From a checkpoint of a small transformer trained on Wikipedia.
Size: 10 layers, width 640, 10 heads of 64, MLP 2560 GELU, vocabulary 16384.
Architecture: LayerNorm before each block, rotary positions, biases, untied embeddings, normalized queries and keys, attention and MLP in parallel.
Training: a variant of Adam for these matrices, 477M tokens, 7280 steps.
Each number is 128 + 24 x the weight over its row's rms, rounded and kept within 0 to 255. Layers, rows and columns count from 0. Numbers have three digits each. The size before them is the row's rms in percent of the matrix's.

# v: layer 7 attention value, 640x640, rms 0.0193, rows 275-383, columns 96-127
# o: layer 7 attention output (transposed), 640x640, rms 0.0336, rows 275-383, columns 96-127
# q: layer 7 attention query, 640x640, rms 0.0167, rows 320-390, columns 96-127
# k: layer 7 attention key, 640x640, rms 0.0165, rows 320-390, columns 96-127
v275 099:122134131123129117122078123090108086092134091105137159162108145161140155157110122160166101132101
o275 101:115098139078100114137162156125155140135121133141123127088152126166128107075118122096126096119146
v276 084:125156118127072098144186132145168135131131125150153109140069085139097110161158141156133135112147
o276 081:132164131099099148133107118151111117158187163117106068104119155141094130103115113171123094155152
v277 090:133105165128133117117101080162144107154135124136093107125135125120084146101150105163092142137136
o277 089:120134127161123140128150120103176129106143175181133120147133132111197154154105131086164080132118
v278 089:136153090091203125096141149127095173128147106147166103143059133126136156113136115164147126130113
o278 090:124138106127118124130139083140123184125116151110138142147079092148100129159108123144115138153094
v279 093:108133154143127056100139131153085102133130102133119159110133103152115159122177123160063114096155
o279 086:130141113119106138153140126121108128128115174144077142137117148118141140125102131166145106168115
v280 090:151128119170071158142139127119127143110166132139118078124143098115130127149100148144125127083137
o280 087:075129130105142119131099145103142122134145088127107132129162160141134112148123141129150149060140
v281 090:115096168152143115161099126135111147095130144094136108146093166111150151105136131098158118141132
o281 086:106089085129110120143163087144119179167130153122126138093135090142090113177170095127126135145116
v282 083:112097135108072132165146126113109155146085122132115125143153152125112133187120137099167129120126
o282 080:114156150150171136121087133134120154175108098133076103102145187156114101113139109148137131146151
v283 097:139107166124118126096102103145100120143132120097108106119110145139141150143115126105148124114133
o283 099:090109111153118129159104133109169137161139069087141141121121104131122129160169130138126171108139
v284 083:100133105113116114100183121106115157111126151131116108116062116122116121157161129122137159132143
o284 081:121106139122150125156048125118139175139121088104131123110114165126099107138133117178126135150121
v285 086:147159128104108169138128099155121137146125117125136109135124112132126100105140115106148128173100
o285 084:114147096135142162140139115124159099130120126180139096150139080110173126128060114140146116186136
v286 088:148148135122135124113145157130103155094122119139146190117139126143129112131162150116124145102111
o286 087:136148143159161144158081132128112130140119134104075129089141138109099141091137132145134126134129
v287 099:119168124130131141138134083128094107165124144111117142143144115131107092094100126109114131121111
o287 095:150109093136146116115101159143174120144090174118173134155118126166144122103139143100109160105129
v288 097:140184169149130113131142133169116108106153145125119123127114134100143145130178130129101128108119
o288 094:136081165146148147134117146119137120126109116136107126117178122106122154119151109146135167114144
v289 086:117106160144171108125093127125170126109151117112083114122124144122117124146150159142091099096139
o289 084:111094091110113092099120097171094133139157162107136119115134116115099161189172123118154135126092
v290 090:095121126121141120142124115101072134120131108130151110129148133110113189100121124145170120129137
o290 088:102136114139107113132116100131157135106109183149154139157079104160142124118125150085104179095125
v291 089:155120100088104187126161138139112156133103104118170158142127102130128068100112143123162098145114
o291 088:111133132161116135135106097178147166083137164103126126125140129154119175102079068125106094127087
v292 095:127161098110156093127110100150122118108151110121104171119161147154150121168115119141160123140112
o292 087:132139189099104152128113132132101147148070122119149158105128127117132117094139173135125110142167
v293 091:155101109119121102102125146085118121121155106131144144135112058124098121103098146110122094117136
o293 089:119146121084081097117148129187121140123149147128152096094084156123106151123142108126122092149088
v294 095:118155125173125142121100152138164062117129102136145158110141120118130089139090168118141116101111
o294 084:133094132118089096117085115120134159147076129090072143103165121163112138102143110114099169095147
v295 095:158144122124035093135126139099141096113079172136111138096116101118086111109170133140107112101143
o295 091:127118142098135143127138110140103119130134149180104119123136137113142132080142136130160098155112
v296 095:158150128119138153101101129124106145163121136117109107135126115121097190136155109114107169139128
o296 087:129091127135152135133120095081113141144130108173146123174156046090127157147107167089159127096163
v297 102:109139115116148127142166112145104172131155144142157153112092143136165096149070121128151136156095
o297 098:149143126157098142145146125133101147117161142063172138114116129168146133162122131125120100112123
v298 094:107144087131119152145161136157112147154111165112161075134156166119118110135126086111120124137098
o298 093:116124133119197135131119121096157105130100065196159102175117110133121092114092121140123167159151
v299 091:129137120152109117134141177168083142147146144127084216123131151133126178120186119123103176141119
o299 089:078140140132163156145111137087130162101096114153125113090193135117149171094138152176105162105163
v300 092:125114109134111135116111134149131096116142142119092100129123111115111143095140123107123152138109
o300 092:131090090117191123124142116123169091096147119183195137162148102119164131130129133083130156090117
v301 091:139134121122122113124153110078135098155128139122118145121104110138130111123141116162086094101118
o301 087:116151118128098126108126148101121113092141155143111100175147122149160116113100133099158121108121
v302 095:075159136126099136132142127117126108138141134137112171135128128125092178163122129108203129117143
o302 096:163117150095133135142127140123092118185091120123135125110136160113108055105155123076112139140167
v303 093:175106142129135121150140130167157095119124090133149147128119094131125110143141136144110130144145
o303 087:110154185146119151136126187124126170125128126123139125118106148107133124157119141166110144113189
v304 086:132144114120107176166157160131133137110128155079107124100155115114121111089138129122086103138126
o304 083:114146127119103157135163136151115142097107116145122109139093130138133159137187152082161167144136
v305 091:141124149117094157105114171085138137079155104122152125146147142128120145153163109118147120127134
o305 088:095119151169125164144131079131138204120122104141118136129151125142109149120106093111152117157124
v306 091:099143174100116097148150139203114124142101169095114130142134137138120082122129147114118143134147
o306 093:133140156137149126141096136117124114140131131147073108106157126113157155111157150119147133117124
v307 099:143147136111152132127152136154147089144117079122141128135149091139137093158093137124161088143147
o307 096:088113132127097141124134122116126134115116108104141108172119132156136119112096098158132090127091
v308 089:126153132147100168141076136155119162133125116128096154114173149103143111138135134107122125123157
o308 090:113166114156126116136111136124136107125104094131114127130132107126134125152154159121142192139159
v309 099:097151124124130095148166123150142127137128150073165130160084101123127097134114156118111111160154
o309 093:139118139137066122140125141116119175129174141099121133110133170174167138105170128128129107099121
v310 090:140111129122175107115135113107150113141150090106116182131094135117107159122118106107170138137096
o310 090:126160155100054113178137114139108142116115122142140143142102073149124140171122119107092117115162
v311 085:082114086150134147136138110124162113158126180136139106168187109152153154126119107130083129139070
o311 084:140117122142125128143147144141103117122108097179133141151119142145109137118193169090135164101134
v312 088:127123143114098144096104125099157088132122122123135120133125110134097103119121111137072108120131
o312 084:133109131087123155146144102141130098127104132162153109156103075110127136076149127088108133136117
v313 086:126151108114082170137104120166106078113117134102153126121122121129126131120122077118139118148114
o313 085:152132126133154131198138149104181102087103108153159075110165106141144141123149114135151158166128
v314 085:108122143116090145107149129088130126103103117139111110153147126108139088114088107162086108137101
o314 082:122103094159090130121194117125140151138151120144173114137121099139125128162129139065163120122114
v315 094:156136099113089111112192143130095134110117145152156152132126078138090086091106149149138121116152
o315 085:121175144126125131110147133112125120122154154123102114087165138154147126080040088189117093166117
v316 087:143144099150122128127129152141123136138086173119164132104159138104165174125144112133136118122107
o316 082:099182116129114145109116102118115130126104116133099077149137141131113115095097126203147108150155
v317 094:064138146135139128149138139130147120131108169121141113127152163125120150126157107117148116129118
o317 088:118131153133135175145142155106102137100124138145123132148150123123147124084149160133149119109172
v318 089:106157125158131114136139115092201168133120153118126114142181166114164122179090131101109148084095
o318 090:120099173121158140176080109147120124158089092109133123112153173123090166129179147127103159101156
v319 092:098160145155120056093099133131134111146180142109142134112123136137144093126146140146112125110172
o319 089:116122142136138117121096113102144137153141116134078151117144133124125136127122154148131125105124
q320 129:134126131120099143145121100158178134107135107107110135151150105135106144146113116180130197148099
k320 084:150100135112120105139176139073133152140117141084119145084137112114112122097127122124158118155105
q321 114:095143098121127106152125164140125145112120139130124100103092152113128140162184149096104094116140
k321 099:124082117143098126149127097115103148158126133154080118092135130141141134155131107139126097122111
q322 088:091167133168134156122129084107142145115130163132105108101160104140117101161157123117152134146121
k322 101:127090104132104114150130115125137134164117146144090100078122145155150081149101133089115105155127
q323 108:164069139102151111114094158163118147104129090111148177181093139123112126124106121147115102105123
k323 071:131146112142110125194114153127128097107111117094134085161141168115133128105100114165131162093116
q324 126:140083101128136129119110083130100111101155127109142134161088144151144169151121090127156087117092
k324 094:102147118123126138112160078102102108130129094128103146101124142195128108144126158084158091166149
q325 091:133136125125149151135121103127127179128114135153114143124124149142136147094132165150136161134159
k325 095:087135152127122100112165120155159132103136088137081105141135174145128136101138118094152148180124
q326 104:135086094128119136153066119102139158130150143128158093143121164161133125115092090121139101133141
k326 115:099110110128152125120098092094132131160116112098162147113131127158154144141070112123121096101109
q327 097:132150171184133094112144126115121117137120151090092097133128115065137105099130160124150135120092
k327 091:137114138124104145121143125095113144161132140113130136111156153136108125133096102151107131112126
q328 110:175124108108126151120114102134131113108112129120095125189120143118122147147157118142110158164102
k328 093:138124121132127106093098160094113111128178099124164134164102130127141124103139173161109141091153
q329 117:101133118144153090148126154143103118137073091121164134077124103137130111131129130148135099109130
k329 085:166150115138113162141176112107104132112151104142117104130162126129103124131140136157151132114125
q330 099:118135108125129128160123115119156144116106168151118107104144136131133131112187105055126112134113
k330 067:150099132149127172127138091123126140193143134135095094082100085123121091136126124134101108126147
q331 097:118146116126140120135123094153083131115110165125102114115142141210142111126138110098143114162129
k331 115:116133109147159120104144106131129142128129148118084137078110140156145076146105135081153095159140
q332 115:098136096158132148101131103093099124123119161096079140067119143174107142134118173083146103130128
k332 093:131118102161137108137119111100140102153120092124100099119125129153132119121150111101140086147110
q333 109:155162168115118139148099144139160105139125127108145151140141115133110111074074149149132146115155
k333 102:158135128099110147129115123141166106122144116174121106114130153092153147101134097155113132096133
q334 097:120103102128138087103127123130116143149101093154141139145118112166149146065104064127120146160103
k334 102:142170146119134147136163140139121150116165083139094136114123122130106139135118118093110114125146
q335 095:159155153137155090120164149125098144135103084130098163181114134110146125152127167169109125086163
k335 088:164121145112106126094096142117096130119115106164110078137139147090137155166092136165082171148125
q336 094:112186128152123115124117106117129089114099089128128167099138140120085096111122139128148159140154
k336 088:133130145132109163140134135159119145139105124133186120113136106094109134135173099118128093104104
q337 093:075154108103140091140145100113124117140125100144159108159166148113087127134132124091111121185107
k337 095:107154104105133155136143118115105124114151120108076080146098136092145132108158129103147145106115
q338 093:102098170133146142105137108124164138135123136143116115139134106146116136137165126124142060101166
k338 103:099109134164120138129141094101138122144132121127118086085140110118153118109110123105144078099110
q339 097:131155148127128151143204112129124169113124192149097124149182122091129117124122119132138110156111
k339 090:137150139113115118114172084113100064145174156131153150125141136168122123165125104132147102118113
q340 103:115104138146144104120090089116126162138141104135105114119135137128127136103091169130145117119116
k340 109:122128095140144100112114119127160150176139130112114099103141131149136105123133156139110100108138
q341 104:140135127120150102111163096111098106126151148136125153135112137117093152137132124131130140163127
k341 096:083129102135122143134162123129148109121061140124159128123188094103130136113114088131146083115098
q342 089:111132132151137058106145111108085098125147154137140163098099176144099126124107117122143147152164
k342 098:096092071121113119151095141170101126119140134104141168158132155101128089125084131128132171086110
q343 099:144084131138097110161100130141137141140115126118142134123098127108095131151092165132091090142136
k343 099:134098147097138131114062121160137137127127173124174146127134143176175083141157107124161151149125
q344 100:093111123127158086135164113109108149118111106113129094124087155131142129120072140119097129126125
k344 111:114148149096142129108156138099089145109114119138124103126130128135129131120082132158129137136135
q345 092:114162138136122102143134129145152126152139124140094095167155094135151097121159132177136128142144
k345 092:146093100129135131140186118096100134131073150121120124127120101128117129137104128105125137143103
q346 096:108131069130112090095130130107071121115126118121106146126114156129102118144140124093155142151133
k346 101:170146087142088105118165158121101091110130112144152123138101141119125116139158107136121115118079
q347 093:129106127169116120108126125131133097128082139125120122135176158116146138189145129146109128151141
k347 099:128100170108145149142109091146141157141093170107161141105107158130116135161098144157131108131133
q348 093:127130143108134132122129063165106114099097112132091177112171146140116118157109131113189105149125
k348 096:117110119128113129142107114134110118142127135094097146088117124127125130158159150108092106121129
q349 083:115115137159164109151155110126087075125098137081129140126118080109131131118102163160100127165102
k349 096:124111140117126128134063158128129133145130116165142111147138118133144152132141084126093124095109
q350 097:088105122154147138155127164106170132131122134138131158153100111099141141083175128078129109132157
k350 098:116143151109145071137170132117162114178135148099146129170116107123083146095132144097120133161149
q351 091:119161164145163148129148118109105110120109100127102096116083136104112171162119131124121167177111
k351 094:121144146096154196122188139098110133093100089146119110150141117148080138115141129108136121146132
q352 089:113138126144108137147070168146119131154173137193132090125127120122093142109117161114151169133102
k352 102:147139123125110143137117129122100136093133134091149122100117121134082096118155150144163130110156
q353 107:114117095173155155119111141104154186140183115123123116117078138126120171108122101091122114176115
k353 109:140138093130155143138146103128104134158132112148166131135088152147092161119105143129170108105118
q354 091:144124142148112147117097106130132114130138102138097094121111125135148179132087124145120117170149
k354 100:118102166125177137142156073126117102136104145123122092155122118151096113125097097148146133132110
q355 093:145130120134046133159140145103148088153150105123127110087134107166123140138143099118068126112132
k355 089:168133103162155117117139106115143145127116175108104138124159129136127114067068160110203141147096
q356 095:125078163111146150112142158111084108133095102133160107115144109101185145129125124136141124100097
k356 085:141114135143153089129116097137106158133140133152108140175098155146152121076161159182156134108120
q357 088:149130171130112112148144084108144116147120137170091126152125146179120090131113116147164103088104
k357 097:121097122157172144108145116157131120140100160111104129132102099122134117187132149125150122135098
q358 103:151143126116156107110157114111121073125127117135113116104154200116127127103084119130189112158120
k358 104:115111141138161128111123087138094109080145114117150126108151172151114139118095160142122128106167
q359 092:119113089108126142125172134139103129119152102143142135115164105153114103121130135139133146094097
k359 097:112143131166125117141089113119140098160140141113104162123109108141104137132133147131152116135108
q360 100:118128094099120165178113103103154154101128128089119109174140094091117145136092132100148120136098
k360 097:144104125143104105142171111136123072106141165112118145130134124119126119146198131118119116169135
q361 111:124122072130135150113089084144163161133090106129145148128103162152140165147099094156124083201127
k361 111:122156119136173134134107084094145140139127126127152128143119127126114146163085122136148083154154
q362 099:092137115135110139136126105102120145164142068127198139142117143124137083076132141119127134126100
k362 092:126128070098083108131120156124078093114145142122147155144123099153164110130121109123114094124119
q363 101:122149111190136122117100123114140141137130142108153165089126131070106130125105179159096133120128
k363 098:106121066145106083131086147097139136137115131128142133114137109136143151130104106139113117117160
q364 107:138104093146140140097139102169140143129180137140092143110108187169154125153129140079154114141130
k364 106:145116158143123143130137116116092146137157124106092105140122110133090181138141145112130099159147
q365 091:100114158143107135123200117143132125103137142131038135116144149148138128120144081083161113160163
k365 099:125104122112120147063204141152116096126112112135089158105160142085115151114148106088142137108134
q366 105:126133157092109135123141140133136135124135146135112118097146164106132118120142152135116124124147
k366 112:115157122133118092116182142125104155139133100119076139084160133112130086131130148135115173085098
q367 104:143144126114152124158173175106191154147116122097130088180118100120134135145149135117086170128119
k367 104:094154142120127130113145143101140142108120113167175117181134125109164152153124124129115153138127
q368 093:121119097118112135142158134130119118115083107126144150171122165131109144177141110115113146083066
k368 106:166124178095093156108138116138161111135098172160120148137114099139101093164185143125125137142137
q369 100:156129132092103125137088105131127127142092098142130107211092106151122159138123112128138130155143
k369 114:121141120095133188128094112138129161122138113141161136177091115112101156121094153149104157161145
q370 099:102131140146139109105122058108133133146123119092086133127124169119189142072138105125134132128125
k370 105:089139117144122108166171141100127128116102138126114131080129152112112156139126114108128164138130
q371 096:117081095160122153099150139135155151151138101128109102127090151126097096120114098110126105137128
k371 095:095098157130143151135156137085130152124137076107114121084108139172145105113122138132128142143135
q372 100:105132162078159125141120112159138099065118110092136126085157194109160092181164144153125152150149
k372 107:158140132066129143163130106132110101137113121127129158149136126089128141138142115131152182175100
q373 093:163135169148117125121111107120102098150080157090131156125137130118150115123204140130176109078088
k373 102:142179173124108125127144138125113104123130146161147119148168152140111126151149201153117140126108
q374 102:113131105107128143141133137179142126141107172132139132153161116120167082115110130126096093130179
k374 095:129129127087136118112161121119192099139134137119111177136164151090134121127086154181097158116132
q375 093:134118164141129086152104106144126106114117145130143175172118167082147106155133167162133137117102
k375 092:103152135088117141162091174135116147148117132151150130119153140082124098132152123158104120099116
q376 103:111157107128129149141161179125139118090126125129115133112178086122121154117130086060131131153124
k376 102:106140140151108140139141106140130104122125099110132118118125157104129121140131138107144143111138
q377 092:126091119154113121104156136138120159141156119109070149129121165151153153098136138084103139080134
k377 104:128107106112139100132133107106092118106104143110102140048132136150133114118111145100180168122135
q378 095:096145153120140113123144173091110110117137132128141097152126183119091139171137122148122148093158
k378 088:114169148095114166176097146114098121131112125102120128145144142119137098177078157120128118139113
q379 092:120104162139125163112180125092096117143183148124107113114117148159098119162124105111133143116173
k379 108:134137155139142149114179133118133115158164105111081117152128145114085111103141118107161134142150
q380 100:128148131106120124109140137133133115082105112122096143137127106111071170125104093111132112157153
k380 122:096124157152140109099181125095143127101136111135113112139142136123124150143120120085137154143150
q381 101:132117096161122121152109133133165112124138164140163113092105072098122100141071128135124100140117
k381 100:121130112133170093162096124120112149147099118134197115178137143122122148127110140137078103128148
q382 104:113093128152139155116116108133148174158143159108129111123112123142134139131113131148105104148095
k382 108:122086095141136138132135117114152167143138144100160139126146095143128116126144108132134125158136
q383 100:099105107121152114128148148127136129116122135129192137130132132129115138120098110098145147145147
k383 110:126137133096157143214115109132140106112121135116168147177168099108120128130181112122118136169141
v320 103:141117133173112098127126124134139117129120118129113087127114133148176078120141164164102154129090
o320 102:138139068163150112121077143132130138096083167113180156083111129105130139124133154147120129156139
v321 109:132135141099094112117127134126129082100147085134212185148136130157137144127124098118137127122102
o321 111:121132157143104127123148095177159124111134090127156148112133123116110117156085120128117130129064
v322 094:137143141123123174143131061137151140130093135140110176115094140100111165088138119137139144124107
o322 095:155176147143155132144094123112118136148133102181116129180120143112094137124071120124131127154108
v323 106:164173149138073118132138131104111144132122134149092056140151152143130151122184146133158122124108
o323 115:159148115100170129135148139138126153136144157131123140118130140130110159152166164139139102165141
v324 110:149071136164144151151092103125113143131104161143132147134123151126091156122127110127147114089112
o324 113:137158126121130111119143158152099131154101133159126103114146119150102085042142132147133151164121
v325 117:123136153148156134119135129135101119118156105125150120104130143128113117095101099119136157189183
o325 117:131087184120129151139175140129138115113137111122104149102135132121128070094105136104119129126104
v326 095:090132154133157164192125128132157149141154148155162160156121161126089104145134176116189124125116
o326 092:132152198122069146076151106150118106138141168109057137122144149115155103127171134088149129121125
v327 104:116186133137113142176117139121160158160079147115150080146122127137094099084174125123146150115103
o327 112:109099125104138135153091124150157086134136116131145170147151130157115132109122132157128109140103
v328 105:133112164124136124125106159156067100143124127101089104128136103120098087104160126129094125116111
o328 109:127083127127160155123146131090140159111147153085115146160076134118136129123087113162139114128146
v329 092:157146111122141090154093144142107131128120144152091103134124106132129145137174126139138153129129
o329 086:117170129111146096151118092178122125083110159149122121141127090111172136114147150124126131126159
v330 106:125139110153074103118125139122122110148145097113116127125147123125114109142127146150108132129084
o330 109:127170125136129148104121128122128119116111148109195157116151146109064136109131158169131105137102
v331 097:118133121126136147130133142119049131129136139147128056103146114150123138131110155136107110144098
o331 103:149092141116152143124151116129126142117101142095123145115131167150116124129143160153121118133148
v332 093:183144117113095129127103140168125153105111138150077112120104086132154148133161114147077123130118
o332 092:102091102126131138159154131140161124086116152114120148135109118111141129131159181162118165116137
v333 104:144117132127166179080111128137089132112116139156110114106128121150132131104165144162101105160171
o333 104:127113135128101142140101143101119118111116118169160152097120103097128146109152120136079142112176
v334 108:169140169102158080136140114112097137115133121124083153128130094126131126163127138105077106158125
o334 112:115102131153097140175113114143156153087149125138109108140118148097154186149141107121142104129080
v335 110:133131120130159096135143096104214177119082141132122109145117150118182139166114097136141151086088
o335 117:145156106122135100141092095114116114132120113178098119094149166127130172161170144120152144131130
v336 095:124149130095129160118113066128092100153093144141118131133150114136124109103130104135111145110116
o336 101:093108097147124130145101110131119158130119096122089136152084131163155166126107128131114139149114
v337 109:129134132180143132149124131129144166141134166150131145150156109133138139156127107171122123112120
o337 112:175160098083122148135149117108127135115116120152139106125131119151136155114158130125148164154138
v338 102:155147156171135127141106129153095139114120171142157129138124125115163095152172118138131145105122
o338 106:123097116135185111159054105136161120114109115144126153137135130160152139104118142130135170160141
v339 087:158126132148112102175121131131157132148089158139105082135154125144168129126133111147119106135117
o339 086:119117095132177123202064113154148149075099154112191172127099083122130156120118149150132138158131
v340 098:129140107144159098140107114106171173146149154115103117092165162135138176127128155122124121117112
o340 102:130175114097062119123099118067125119149119131166099099115145144125109143124134164138165104106108
v341 095:181107124154125151137138134129172154140127128114109162105140144150164113113099126124150123118162
o341 096:121120111107134099132103145141122148176139107138102109157136144136123100109149098114141158156124
v342 109:161123108166161121102144145118185115133124150159118106100138134142147106118140105180119153129145
o342 113:139107099146145128116080170113127178128112111146184144149124143146153127108139128152145161119166
v343 095:138102148114121117107121094121157173111131132171108125163102144111115139104124137120136082129151
o343 102:131195134098108104086157092118102106172134144220077104072119137096130139122160146090140110103137
v344 098:140118147146133104096128117135147112122115098123147159129137145133127104144145142119132129124123
o344 100:132134146160116137086107151112153151147170120139112152088133153164148127141135134070163101109133
v345 102:154108147132064103120093139165073088140097142106131096149118139102110149089140123122137120103137
o345 116:109108124118153107135148121146153156118147127124122143160118127146149102085104135163141129156147
v346 093:119148123113110163153136128127076138143141113115090124122184154163114115161119086118155107108160
o346 087:112082128130113163129195123126121141117144127087115116134102133138115121115146125118113171147100
v347 102:123141137111110112107170126142108122090135122089103063140135062141126099167106077156138139140155
o347 100:151065135144091140155187122107126113072170117039137123146113122146155130137152136150127121116118
v348 098:127132113109157102142090097145117147102156137131150122129093134107098139131131154100113122150133
o348 097:126137136128116104140090156104147139138121126148148152101159113123125084116113141148144105075140
v349 107:140138114121069112119137160135069134158107122121119156116124117116119124098173141129186072158113
o349 112:096112122114116132143165149121135143114154147169117102126134119133125181090126168139143102124097
v350 100:162121107106133126142103145094167156134108164134109110178119125138128108122115134147106115140102
o350 102:149120097137182143143071106128133165127103122130179154099117101102092144099130115158131145144143
v351 095:095157099122128122113108109135095086158152149145116026142137193163135125104161102126132088142115
o351 094:116090085117152116140131137125115124120132134141144098102118075157100120105144146148115154107145
v352 104:207102111108114110105141138129137088137096126146095118148145124124146183110123113141113121139144
o352 106:117150136113095101130197114140144116139102160136071081145125113129182141170129132101094122126137
v353 097:146088145097119109118121115162097116140120104122089149156144144126120133107130089112181129155178
o353 098:110112120124109126159168127102082154153156080191082108152145122151131137145114104098134110147127
v354 104:128120111147113101132110068151138082168150118110113168120141122134144160148121172129108077143142
o354 111:134149108094120133098127106112136108087146105140115104103143126160133125140167167133139064072127
v355 107:131137113146132124127150125134127128083171135114146171137137129101104123121142169145120138110087
o355 111:125155139100112115102124127122143115080150163106155125165164155115130161084120171129127114118093
v356 116:100124146093111162153130116143095138100106145139143148116151186157122096144116113103160138152142
o356 127:104052162162126163131170137106090145094145162137117120102129139118115082089078138122142175135099
v357 110:163133158101162148132131111153124110097148152142110138146123155129116105123168089144107137112143
o357 113:146118139112148131133112137113130117137172120167131120127102137132112125084135086099128133080140
v358 097:119148088086154121166099137122120118124130116154150145132140091116100132151146099128114149162103
o358 099:140122161136092136173084114162192120111082135091190152120111121126143167170101110131106146136119
v359 108:095112126176116172112143130141154123143152138128185132169132181119113154133096132131176101131167
o359 112:107081159150117154133138089123138119122122136100103157116119106122111104126150117117146149110150
v360 099:131132117115134096142130151107072153158098132117146130152190132115111174172137157070156102108099
o360 099:146141126134129126157096159162190142117120178091152139132089100122116154123119134112145142166123
v361 097:083149139157099130159133157150120118100147133112175110160092145112127133110140177137122151081061
o361 098:098166145122177149132144141103146087078144173092122124141158148128091112081131146160161115080121
v362 101:126105139097115115107128125089114114124105140149100146125118135133168173122114109116148120131122
o362 105:143177101131119102094130130117068148161195108167135107136168109159109107162122147137140089148139
v363 097:106097125140148157131176121123184116123109112099092187132102110130121116078145121140147128144130
o363 096:123148108115121134121176139068081100157169105110119091159156155143161087130137143144133128111112
v364 108:115153120156101160130117121126127092129171147149103166127064129108132075122129154181125163114133
o364 106:131175125091144115125121102140127087132155146160092121129150135139122132123108173137143100108148
v365 106:118132102143132067099126069112110103126135125109153110089109115115123102171112170111130116135111
o365 112:142131110139107132088076164132121138169103118130156161099160126125110118119119109081140082118154
v366 109:110113133131155152140153118110145181135152093120083142145148130092080128116128201099104146084119
o366 111:138111154154132187119123127100151137102126140062091128117116159082096130126131095072157121087119
v367 109:154128140109122114126149144114187131166103165104123185130110100112160128113146033141146134130142
o367 111:118132099116175074144155111133086107135112100163125107178123139099126135163083140153124145175110
v368 094:128094135180152123099175110136161126140173095127119141094094091082109082105089164174092143116100
o368 092:140180120152106120091100145098112108106121118110168105122163124116111117107111137121137091080135
v369 104:125154134097163127117145160157127144148114130145150146154164146124112086133156132109186113125114
o369 109:121116165131118133136108123135111120146160147153160171110130132097104160118151148074101106146101
v370 110:073137115138149096119138141137139149114136129155168124168116155108153124153114164111160110063088
o370 103:128144156127131142115114116132175097132133176134140147113153135126127125120142124065123101086165
v371 108:162123129117177147126086097118138154143136163176076093163145130125150180130096137118122144119093
o371 116:116110132100134159128118152115134148146107130127097127130128134137156147095193129121132147151140
v372 109:149142145139110145135130160148135140150086117099129107131144156134150171111107081080121120138164
o372 102:147043153125156122134125104121134145153141090129104141142110123189141136127142128069137182148112
v373 096:130097128138178066088159089150145130143116132145103141149097160145121121127119117106144104118138
o373 090:103148168121137108059155110129107066169170114181084099107150167150141110101178142099135078074098
v374 094:102109129132159102124133116127133118145149126146124142150130174160095115173135109120157112143164
o374 098:148132132135083125086131146146108113159160117176131127070137093165111067155125107090151103091139
v375 113:113128117149102161123157119133150143094132125142174197128129130111086156125139158127169117108059
o375 107:096157128139122130130112153133170107117134186111159135125166144125122149119128153122132108073120
v376 103:117117147148159132186122120123157147135150162145145149167077144100126096080129153178108136092093
o376 103:131202123094162137110115134118118118160128121165171132109148156105106110076136142140128118115123
v377 094:121117154134128136139143138131179159117133147115117137114117178090107118131139150138124130126107
o377 092:099145145115130151099092157108151124142162104110143148139157134113143094107156147132166093092138
v378 111:121113105165131116136130116130112120132129113137128103142156135129154170122115127146105139148115
o378 106:162146122126103143119140184103095116121103137081107101134158123129133140120140112157121074113139
v379 098:131141126128141104110097148125040072122091112127126118101097090127119125172127146119123140160116
o379 102:134116122130127127127147157189131156122108155103122158116105129118134108093118113163151136159150
v380 097:143106131115152160143131083110146090098123153138155074141107139122105173126129118097168123102138
o380 096:108108109122101141136107138098129136181144092108098114114129137110165113152124109111097104127119
v381 107:147116149147122169105140150134135127144123146167100088123119122120096126120132160150145168137112
o381 111:174134139126158148100143121119120135133147151111100147154148151141190122152159136140141124130158
v382 099:097144114134106107136162126140089161140117122147155196107093140126146112106126143128156136151140
o382 097:103161111140115092076123133103097073150163157212157084138144131168128155121103147127136130115135
v383 098:144115142162134127092112115160145097103146104096152147080138172096133145124148127092094128116139
o383 102:107105136129132130118091144100133129139139097155138134124136125090133099154104119086141113098132
q384 108:109126102116112119066115149128106130098107162097176142162136148115153133142121081087145119133105
k384 083:175108168154112139126127118149129159099162133177121124157098150143080150092114125145129143112130
q385 112:135084080164143123111127109130092130141153112162108178105148123142107125125145109113114122148122
k385 099:129119147093122127113137186092180151155168141148131115135139150106156078123164122139080112110147
q386 107:168098118129166102094149111116109118137134123077152117103141092109134089133137159143127150161154
k386 084:134108144139127161152109109131113128131115135080149127152097147148122152151078150104169170143092
q387 099:105124170148152140170095102109163154116106146140114115112103172145150092138152132102120112131118
k387 126:104117099119110128121167138120145119152138124146107098113145137150117106139138109114107088110135
q388 099:117102111145133126112120128091121110102109145164117130092147141182105149149089126093138113112132
k388 112:094127101131156123125157113136145122152139129135111099112147112155138126125101104127114107142156
q389 101:145136145093166172140149087166112126095126084125122145180103137117115118132177120098147150142114
k389 091:148148155104101120121141124147135131139177107144120168130096090111117132204161065121161119151134
q390 090:078119119143104097143164141139129133103116147071095104085173112122173107118155151179138125101148
k390 093:074090111139149153110133123130129087115110100116078106108153115103148119121102137094116140113141